{"num_hidden_layers": 11, "hidden_size": 384, "num_attention_heads": 6, "num_key_value_heads": 6, "head_dim": 64, "intermediate_size": 2048, "vocab_size": 8192, "hidden_act": "swiglu", "norm": "rmsnorm", "norm_place": "pre", "norm_eps": 1e-06, "positions": "rope", "rope_theta": 32400.0, "rope_fraction": 0.5, "qk_norm": false, "attn_scale": 0.125, "bias": "none", "tie_word_embeddings": false, "parallel_block": false, "init": "uniform", "init_std_qkv": 0.0198, "init_std_o": 0.00423, "init_std_up": 0.0198, "init_std_down": 0.00183, "optimizer": "soap_variant", "learning_rate": 0.00211, "lr_mult_qkv": 0.7, "beta1": 0.95, "beta2": 0.95, "lr_head": 0.00668, "max_grad_norm": 2.0, "warmup_steps": 200, "schedule": "cos", "final_lr_fraction": 0.03, "batch_tokens": [32768, 65536, 98304], "max_seq_len": 1024, "doc_mask": true, "train_tokens": 284700000, "max_steps": 4688, "dataset": "wikipedia_en"}
Each number is 128 + 24 x the weight over the matrix's rms, rounded and kept within 0 to 255. Layers, rows and columns count from 0.

# layer 7 MLP down (transposed), 2048x384, rms 0.093, rows 1608-1611, columns 0-127
[[123 139 117 136 130 133  89 114 123 100 121 137 103 174 152 139 142 156  93 111 145 109  96 141 132 179 127 107 149  89 118 121 121 168 125 143 117 109 112  79 113 122 126 100 140 167 125 177 107 107 102 119  92 145 119 144 104 105 132 189 142 158 143  87 127 169 116  63 139 112 147 111 147 164 134 127 169 146 159  90 105 102 120 172 175 118 116 143 159 159 116 112 157  84 125 156 109 109 127 105 146  86  92 145 121 133 142 163  96 123 137 150 174 121 169 116 148 141 156 113 110 176 101  88 141 132 123 141]
 [123 126 171 157 111  72 147 136  98 156 117 121 116 131 161 119  85 163  92 122 120 146  95 151 127 105 169 123 128 111 121 150  78  89 108 144 132 131 149 132 172 114 122 136 166 128 158 173 150  97 134 143 110 116 122 130 121 167 153 164 115 146 185  84 108 135 144 135 146 135 128 151 142 149 133 131 109 129 153 102 144 127 113 113 128  79 100 127 121 174 142 161 139 118 164 108  90  81 103 135  79 133 151 111 150 117 111 113 140 172 182  93 131 118 168 104 136 105  92 130 138 118 108 132 120 110  81 142]
 [151 153 134 162 123  69 148  85 115 145 100 124 113 121 118 125 120 137 158 115 150  98 100 121 128 148 125 117  87 131 145 134  84 139 124 139 147 112  92 129 146 109 172 162 127 105 103  78 134 133 116 126 166 144  96 133 140 138 117 125 114 143 151 101 125 125  80 135 137 133 141 172 160 135 127 139  93 131 113 119 127 127 117 106 171 111 132 125 112 124 113 135 157  79 134 119 167 147 167 111 133 132 150 117 115 139 117  96 117 111 133 137 150 142 125 131 150 141 157 122  98 132 129 116  60 143 161 145]
 [168 159 128 111 135 147 134 118 161 127 119 175 120 149 136 139 120 183 130 120 149 134 188 123 126 122 144 108 153 114 105 192 133 127 127 122 142 123 139  98 111  94 134 152 141 143 121 149 106 115 129 121 125 140 159 166 130 144 108 124 111 130 112 126 126 144 132  91 137 136 125 155 105 100 159 149 123  93  92 125 137 151 121 162 120 131 106 118 128 156 151 103 107 162 112 172 142 105 106 164 105 110 131 149 143 145 128 155 107 100 151 115 151 144 119 157 128 158 105 107 127  90 121 139 131 130 110 118]]
# layer 7 MLP gate, 2048x384, rms 0.0977, rows 1609-1612, columns 0-127
[[143 148 111 134 134 101 111 163 139 116 133 163 114 154 115 116 145 106 133 116 126 148 123 132 131 126 106 103 135 147 130 105 127 119 130 131 133 136 127 119 157  98  94 161 119 145 135 125  71 119 134 142 138 107 109  98 139  73 109 122 127 117 116 135 135 142 129 100 134 143 100 117 132 100 127 159 128 105 115 113 141  72 112 120 140  97 142 120  82 154 117 130 112 130 142 103 147 115 124 110 102 162  99 154 128  57  85 159 134 130  90 131 128 130  87 124 164 167 143 163  95 156 142 141 148 111 127 133]
 [145 139 102 138 138 169 140 128 140 115 150 127 120  99 148 122 116 128 153 127  97  84 142 156 106  98 143 104 126 122 119 160 111 175 112 121  86 133 174 124 115 144 114 139 116  77 155 142 158 121 160 112 101 148 132  95 182 149 164 149 106 164 113 165 100 145 130 121 108 116 129 112 152 170 128 141 185 115 142  88 129 139 131 118 167 163 144 148 126 130 102 129 120 120  69 177  74  87 156 137 106  85 137 130 154 142 111 156 124 122  88 124 131 158 119 151 158 109 108 131 155  95 102 159 106 108 127 127]
 [143  89 170  83 142 107 122 126  92 112 117 106 131 131  91 172 137 147 101 117 113 132 146 130 143 141 147 127  98 175 143 103 117 123 124 123 148 141 145 148 133 125 134  99 123 122 117 161  94 130 116 122 133 142  61 114 168 100 152 136 122 143 155 169 101 145 157 128 139 105 118 123 106 110 169 129 138 123 130 121 135  94 135 124 153 103 123 116 135  97 150 104 151 111  85 111 115 106 168 142  98 135 131 126 120 113 144 101 145 108 120 122 148 124 142 172 144 136 137 158 118 118 149 136 150 152 137 123]
 [150 119  98 133 129 123  84  68 146 126 160 100 111 177 117 106 104 135 133  79 119 118  95 115 140  92 172 119 162 134 145 120 148 140  78 153 123  91 124 107 120 126 130 137 140 121  96 159 147 131 139 110 164 118 112 167 140 111  90 113 142 134 153 153 114  89 152 137  97 147 123 122  72 123  90 136 103  99 113 153 115  87 118 137  86 177 170 154 131 155 114  98 129 134  91 143 159 172 125  67 113 151 112 108 142 146 103 125 158 152 135 134 142 127 143 148 114 128 141 141 129 102 122  86 136 114 107 162]]
# layer 7 MLP up, 2048x384, rms 0.0973, rows 1609-1611, columns 0-127
[[141  93 143 161 142 164 170 105 135 144 187  79 119 102 134 132  93 149 149 141  84 124 128 140 127 163 176 163 128 123 120 150 110 135 169 164 136 154 130 163 113 120 176 143 138 120 149 138 178 117 126  93 146 118 172 146 132 182 130 132 126 133 152  95 103 177 134 103 133 142 133 112 109 122 154  72 124 104 158 126 123 155 169 137 106 121 138 127 154 108 109 114 111 133 107 131 132  96 143 156 135 150 140 123 151 152 144 110 131 109 196 111 121 140 166 134  57 119 125 127 140 133 156 106 139 146 112  82]
 [133  92 143  99 131 149 141 123 137 157 101 136 127 112 127 104 149 147 117 106 116 133 120  90 155 131 168 108 101  80 147 140 178 120 148 143 139 140 111 146 124 118 117 124 139 148 132 107 147 163 130 142 198 141 121 146  90 133 156 156 136 104 150 120 142 118 128  87 127 137 111  98 120  86 145 118 100 134 104 123 178 146  88 158 134 122  94 126 115 162  90 120 144 128 196  87 159 161 142 127 107 148 123 137 115 134 184 113 132 150 127 113 107 131 117  94 134 146 127 116 137 153 136 124 138 153  95 132]
 [133 118 127 136 150 102 133 123 159 111 126 155 117  98 124 122 139 132 148 149 144  79 113 128 138 110 129 162 140 147 104 152 168 129 153 131  96  84 119 129 118 144 103 146 169 139 140 130 114 127 145 127 113 129 179 123 129 136 115 115 135 123 119  91 115 124 147  97 124 126 144 116 126 112 134 126 151 149 117 128 134 120 108 147 136 128 149 141 103 118 155 132 124 119 139 139 139 148 146 127 151 154 157  98 118 134 140  83 123 122 146 142 124  92 110 109 130 129 101  95 101 105 144  94 150 123 130 131]]